Weights of a small GPT-style language model, trained from scratch on English Wikipedia.
Size: 21 layers, 4 heads of 32, vocabulary 8192, 6.56M parameters.
Architecture: RMSNorm before and after each block, capped logits.
Training: a variant of SOAP for these matrices, 3431 steps.
Each number is 128 + 24 x the weight over its row's rms, rounded and kept within 0 to 255. Layers, rows and columns count from 0. Numbers have three digits each. The size before them is the row's rms in percent of the matrix's.

# layer 4 attention query, 128x128, rms 0.202, rows 86-103, columns 64-127
075:083116104104161123136082098151114156135129159115152143109119154180186117105122134118141113101128153119140143091141142105135135136125121101131103117098117122141167112103138078067172112081134124
101:134128103140145118118137122126119150121139085115179112138133128157131125100145128127169099098132135089155104105085182103140137102119138119133078135091126112113132119104150125130169129111122131
112:194128110102122182152128108117095119132115134148149136130128181169121169122125143123132148149123136164166148093095152104127105110084131132097085129167153105138099179145139140121142148131138146
098:132180137158181137122133085118150116200139134139131097152105122056060150155131131088119114109095120116170109122089165152149163155097139124118132133119120117125100125101162138137115120112140122
111:118171104123123152169122104140117154129131171091169126123102074146132140164114091143135145178072167122134158131172133151131145125131123111108139123115107125159113132122102169117094110108128148
113:135141156130136137118152190085138098153109087118138076151169166116093165140145121162131098146121157118159148152096123104133104135137150156142104112113135172103119153095158138154130125143075123
127:154098136202076127105132104179101123140107132163126125112123145124119079158138109137121142123122116084144101153129147174135135118155152157100077091108105109082107106092145153147091142132139134
105:100126139134123134114115118101114175145141159144166118155113117144137103113146102175164162143118132085135118094145134166140115070101142143115139166080158133164151154113125185145135135130109139
136:116125111157108130140091134158142140162117122109080084107080147117103097147132139128139117104128151109161098108125161139098124113127125149108107128143118107078129138126139135094157176171156143
131:142118151129116136133123132114117160143146112105099127102161137121139138147145147115130143050124107132131081092119113129137114115114112203148111120130146128104170111073141132098154118109129136
077:125165121149116108145177111131137125150097133111120139118165157118155128139138135121119109082099137186095119107103158126145113139129096164135078123136119131120087126134126103131151162093120080
101:138136123114093122151088112105117163103139120132117132130092110118127139089137146120152145172128123092159122077131093114121165141148129133172130152065122120106129100142135134089080127135149127
084:117136067094144098152111140126148140113129160121103117092116141088125164188133137086123097132179053133168121123129141108130120159136120128108113151112099110098101121107138134112101130190117105
075:110136155105131103100140114108124132093140146142145108140140149177115115138122149100150117094100154134111121112133149104161121097156109145130152103100136173173066143111121102124134130101148170
084:114130126135137140106109097135132115087150166124060130108107128149162172146138152121140100134175135121143136104123100101140112132181164115120141176077122138133158097167154119119157114169117174
081:126174120134143128138128126105142128152168073088128096121121123133169145076080124110093120090096161159065117097132087111154149096146078146145133106194132084165136128132122149140124175115126118
073:160096101148134081147144121061119137115111114126117111130112067100163144163151125133122124122162105123144133123133118095077108154106125103165088150118135143108138090129179076160175158132117114
084:124142108122130127181138132132126113160134152122150130124117137129098132162135148132063118118153161156111139133139120178128134145119134139114112097113098132111114193125131151111120083139112089
# layer 4 attention key, 128x128, rms 0.196, rows 86-103, columns 64-127
097:126093120166129143159130128127166090108158134155124114107163088129117149137102107144128166146134156165120130129127124138142079115133182169140147200134110104105142105127089112110142105130087113
080:097166128131096152135126127093099124121118148161118165138131117132132100134173166180144153111145129142174111118169107117118133147117118143098128105147162122178119150096143131112151113152108109
104:134127145118142161100152075110155142104091129117130100133121097130151142132130125106133156133176124135123108130128097120174122137109132131120167168101139121132159121121128063127109154150046157
112:141146186112108174105106149161138137094106129173131119131112114148150067047151152123094163108134103147127173166140125110121116104135124161132143084139082165113142143110151124112125151103109146
073:127110183158116112128105121145167115162128151123138108093140188107071148139134097122112129144110101118153155161161132134106114161128128101107152120104091123087188116142130163126119125131129113
090:089148142149150132086085164124131146127146137120121126151136131141135123112143093145127120148117109105142128134107083081144151110137110108068164123181114081075096146104148106132133135145124122
127:125156148090114115106095139103151114129137145122099129106106124110117151159126098116105091124139154166179102164123143133167171127146134097084134157119130089110112146123133105125119137115124121
144:108101111124105131154139098125161121178127135050135132149107095126127158162115104117113120152139096109148165108151138127150121173115137104141129138118122136135191108132130123105108119159134135
111:144119112139160125102111155081120133102153190083106147096088105144135127138095145145094105121127143154147119116104122152126154137154119122106136117127143126111128129152120057065078125144116116
084:119074137131114111116115085104111152131163152038099124104105111145141103145110101122082173142147169128150122114109142113105093093134117147118146152135104109095149114168095111120156141143156138
089:115153153112133115186105142126146113111152100136099125158139131116138149140145154120133100148116135133121099131157101102136174121134149122164146094132119147109138103143130136132129121125114146
080:130146126146134134097166144117122123147145144127162169153145150181151100145160168124111130127166116156133122127139127131142099063106088180155128092148113137125082146087165170160143108137119119
096:149097099142139179097131088062067157123138110149151140175134148138173105147126133163150157147105124137132104106106158153103175088150101103100169096129158104147123123111119141160145125119130129
098:084124155148129064188133111150117140106135090124115120148116122124163119116119133138135129143139117160154134172133125150119167111142144142139113183120071141164137116151095109136112133163079140
074:158126140137177126131154151108074162126132120130099165122152122118099082124146140135091117137120116145092153137134124133141107083112103177095124091140130170132126166077166139136129131096090129
099:124068150084125131139129110118141121112146138088046151160112128129106167186116152139102137116149120138125074143109116158085152094111153112131138152079101100104138095115084112112128160148129165
091:087119096071140160129145123159114118173108109125102150154144145120151148156125117143129104115122104151122123141166164126143114171117072122134170137160158172088098135146145142139072121098172131
107:146162099146137143098124164153150106149120128108135109113158169108102147126139134132132121117123117106124099128102114101175169121054087157128178164149150119150105128138170136111133127102076140
# layer 4 attention value, 128x128, rms 0.238, rows 64-95, columns 64-127
116:142153116108101126152153110155135138122090098150153120135095097143157132112100129100114108129094143130101147108109126091118144152142073159116131133069139083150104123167115160100161138139114174
114:107152158127171174078159125136125095144118140132156116190094160115107112154123120133151148113112117139105118112147123079163141131124176172120116165133107159174145113131131089127144150156141127
116:126139126159152150130132124117157128124126048103131146141078105120118130160165111113108133136113101119116108110155068125099110129123115093117126138145154117153113128150100103120115146156131134
113:169104112168144159153107102137119090149095112131152130103122118176160146115113080139133191128174127111100152131099151156113104125096153160156139126103134120152177118146120148109159138163148126
110:118113138091137138103104152106142124112138146119097166146114145129192102170103088134134147158167157155118143122131123160121122109064107113130080204123162139127151115103109154072146157083170131
113:142076109128128079108106109146143143130147133157120118107148092110133143144126126131140098177150125099122101140106118152144101095194133151127130151143159143134127174146116111102121110135134154
112:195140129101100118156134098127123156131140150153109164150119150158114136150141143073150132120143119127131128142135106126105145170129143095132156180137080096108094136109130106111126153106113140
116:145149138140138095126095090172126133128092102116132126166105131127142084126081138096118186135128122088099142167124180145114135118110176115122127115164109078109138167169133136097155106103118127
109:134123120144142154131119087123190084131156109164154141122100162144114141093123133132124155109174125167154138118120085155127162130092129131101168110120141134102181154114123127103139152085168109
125:131136127114103082113114132122169140134142112053134131139115128110124126138140130145142137126135103103132173103104126093154110109107121118118137143092078167142145119127142089085164136122135131
124:129125171139140111151117125098166140177131081144143140153079102147132126142130100137124159099147134076115101120142124190091157133105097122121120102149125139158122096100141112122111127113154150
118:151095125073099119152128117122127131126143111111136116111078153134155161110123114107153111130121137162090155165121117125071140131129085159154150136141156117135137124170130119134103127126126115
115:125083123127131130119114139114133167110145123170110137126145162085145099116128133083112154118160098154101108138111189153106140134128160115136147105147109156104121115093142130178124122136135100
112:137138150139160123122104127125131089080132150145143131140110170110130132119157089118115144151145131106119127168147138150081098150128146145149155135089136138142143130112108111125134135128161162
117:099078111115096072125100158165077143124134148163123132105144121139133112092179127141157110121068122163099134153154137156120170086109131134141098151143117163102141162135124085141141121121138134
123:163125100165107159170133083137157080129119141149159130145151136125119174146149116136151110129126100129137092145096103134188113191165113094102101132168167143141129149128129141123104100106121107
108:132083115126093147132112105173142120104184123153149145107168125112079103134169115138178087116165129144119129099124114153091155128141137095137063126148130127135084146146126123110105093159127135
125:105146114142136090143166133150147086178115078194150106120138098143137126132128107112153101116146128132093152107071145142134115107125150155153118128096168141145137177137124111090129139125120110
114:134132153093095077133131171133144089112105124124091096099145134104144136158093166130142101134117108124096166137130123121148148155160139143123154134119134171123088087139126127127160123159113139
106:096136150063145116146119163122144141124127125129090155116099171104118117117100165107104134106090128138123083155121169123154123111116148115145147147117116113158118140141167155111131130101159144
111:098082135168148142128099107173133139132156112130105120134106173122123077118161136105122132151162114107149114114190136083165104170125130074092094112117128132166127120137152167154123158147154153
127:100093140112109157145111131109129131125156082148096139065077126106137099167153179119152106111143090129144101135117120093105141118164089177100146126101132116154144140119101126139109132127149142
120:095121101097145114115140140144117106148074086142127144131136146121082118132162145135146154117175109119142122148132107189144123134125150145141201143109120144142183127116112170115134117112118126
114:138147114145121130118158158177063155100128170125143129173133117098154094078152130175115136159129123097141117117140129153119143107093097141155118134141148126124097111170090147152175100114122150
109:143114088127140176142112131136102136162139114130134125106093151126137174098134137139163140104147120116142152163127120076081133092102128142121132127143094132144137156087114140124142098127131098
114:105164105128152125075158136133124150191096136120108114095100132116175118101154123130173138085132111138148142126109152110129115104098134133137093120144090147125161113122140126163168133124113110
121:141126138129141081131139125125103129125155155121141155110170120141099173188054148122134116098115109120118121132137140146112123065126122144125099128105135103152120096118124115171100110125165094
111:090150128170130128119138121143142102082117122162088095118130133097157092132133151089109125132128116138121074096148146104133118086135138157131124107149137128134132134092160124124126117098157164
123:132110109098106114103117157119120080164118129094096133095147131102177103098128183123153153141118091097139156141095062140143132146160126166127146126159116095100128115124087118123135132135103115
118:144150151097141113139095155165118096128128108067092126142095108131114119110133121125098169097098112110097141086112108152185114138125140094140169129095075127144114096118136119202156113120134096
119:179121163151128104121135157126131141153099122134152132160126091127122145106141132115160131137154113079143136126126146145137122123147103112124150125119156126162159100153161129098100121135071096
123:107145172114150126124180152116126156183129119087158122135164159108136129115144128089106148081144140141124156129149116120141123103047150107100153149136174125107120115108141090104119107125125159
# layer 4 attention output (transposed), 128x128, rms 0.207, rows 64-95, columns 64-127
122:115131128125119152162169131154149135118102098177110100123130055132171142132103104105106132125118148122100095117114133109100129137160143158091166129078125108158130133083125154124133131134152211
116:108125162118143112077129113165145134149128138118140114158068101152142135126150135144150188128144095112130135113150118108159076077135121173131101127123094154155115135142126136111148131146124166
119:116175120188121123104179126164132109117114067154150147120122121107128131105139128131129127145129114148166089107155103181117140179125115131151135111150136146137088106149159126159109119161161139
114:122124136107122137109095127098155073157121092137154144111136150134151113186126119112165139176141133101094140115146137109130127129117149159189130124087156119142162085146138121175167145103177134
111:117124131121142106140136173113160105133115132122114138099084131143114163124099120151127118115180125105090117081121136150109089094116107071146099154139130121119076094130089144122135122108192105
118:112081114106163131122143131164139131083135131089126125092124116129139078126124107128163139139143085120130107142091123090106135100146085110112128163133089143096117164131100056112125124129132118
113:127124156136068138130164155098125160113104141107134099177110128103119175127152146046142140098158117155115125137143145118107137149103152087159143142127142113124134138105095136110118121140131132
120:156133081175120102177132103116140106157069094101137118162109090111105117125114120121121136146149118099089125117116155123123123125114153114138133074170144103120145136150124140077152119104138137
114:157140130137171098123109146123125083159138127112126101105110142148133154149079157117125147134108128130174120136090162109084085165090134142125151112112106170088148163098109166100109122154165118
116:156155082131110132129167129120129090128131107122137088141115140126114152154139097150141117128103150104113131150112134111116110115164099162124120146125162128122151157118166098140143122125116099
125:090140147135120114152117122105144143133106081139106142121070114106129131157114121114128131148173165136156079144149133158102111133124054092118095144128152154144132113117108126126129096077094112
122:142110127100158154144116108113093104136134111133146139129102138165145131121115127104180162120131132168116118163133127170101131149106111128095125078154118113101126138143170099131099147112145088
116:109113086131148132089120150113113119065130116136130110152129161105123110101107140113139085139105126133092128145113142115111172112150161114108150110151133151083124157129104118115128149120132142
114:156119091176135082131146152132085116130116155180145170105118161097161113121095099134154160112117111133125126125189131142117104145124138155141141165084164138120144098088156112090125144116125142
129:146133116095103085147105138144100120128105120097150096114165064164153155119131109154121136116133119127144125154118144139109117099141132137139121137125131186122163127129148081076170172123124100
123:160140122150122150104129155100169121159100128167139110153093133135151130161148160125145129125095086135155100119113104142135144141171119131097117126187086090107105126098048113098156181094122118
115:144106126117124131121120111109137123109162096118157127153073169115082108137141108146142114104125182092165137108134160143105184144096117181079116148148100123115132105146081098110162119178115135
121:076144120127133084127169136179138116159109123174156109090155130137150103141183152128090114123134149113114110149087152166125166124119095146138119115066167135144133144149110113082123113128123129
128:092146151152157103132154126114128089146119102108140089110147127118139136133099149144124129144114164131141079127120089117116148120137180133128172131132138147103089119133114063176124139168097109
110:066126080147125102144138152114170109138130119128114127098111129119109113080134144150154088081115127159114115132135092103099129115119120146091159147122142095134092130146173131157121176100140163
118:132090139171187120137138145112137114158093118073141096118086144119119120135123108140090155144151115117152113138122132130117147143152121096151139152092141089183152128129143149140092150132103147
128:126092126132094143118153137072107118115140085127085118125144133149173153106132146159134149137174114111118096155104142115167119111152091139141140118129116149135138121126094108135096111154106146
127:097091121124159116145081104143181136126125096116125140128101119110110111157187147130121109158137098174134125121106113135134125113129146152130132135108112140107196149153140120119149116151157099
120:106099097108114127179133129141106137115137143101124133133129135122116152082135105161145130121097116128154132080118122109197115145106144103141077181144150109082152149142107158139128117133171094
116:145090117110109112086121105109133130114146124118099133120138129145112160059128176126138119135154100129137149117146133120131121169158102127111166158123118110123134104164141136112151131086125147
123:132134096143162107102168134107096110148154097123131113103127122111144157113169094078153115142178125136117157099111138114104095137160136143138079151194163113177146106158115119170137131124108122
123:117095126105141095080100084090117142099106122150185139108148085136106166200107133161106145141101113106083102107151129088141119127126158139116130119112124115172111145119080114118095091112126085
122:107142155128166147171159098139105097102156148109112133135110152135113131134120122073119124138142135181122124024116141154149117098131135161112140116109111105125120126117108136120150102119077156
125:109093133116113109129122106142162063108125108125105126135134101058155121108163160104123166132173116130153173140093120155144124122134170131144128139129109158132117129106139149120130186149134136
124:114130129086128128133106142146119109166115116103115120111122105114117105096102105129100179131104140163113137138153125104149129146122157117180148124156109137154132101098142111165135133099102142
122:130120180072142110117144182146096139125096102100147123169134129104092113109156156071128143125113121111131074124128155131140145161151101150100136098116162138154124135142111107175109132113138096
122:117107144114086086142180135093140131130136135067176118134132119155153123128120130124125118121116099147138156143184105152156104140084137128128116129132174119059105141141116108108109102150132157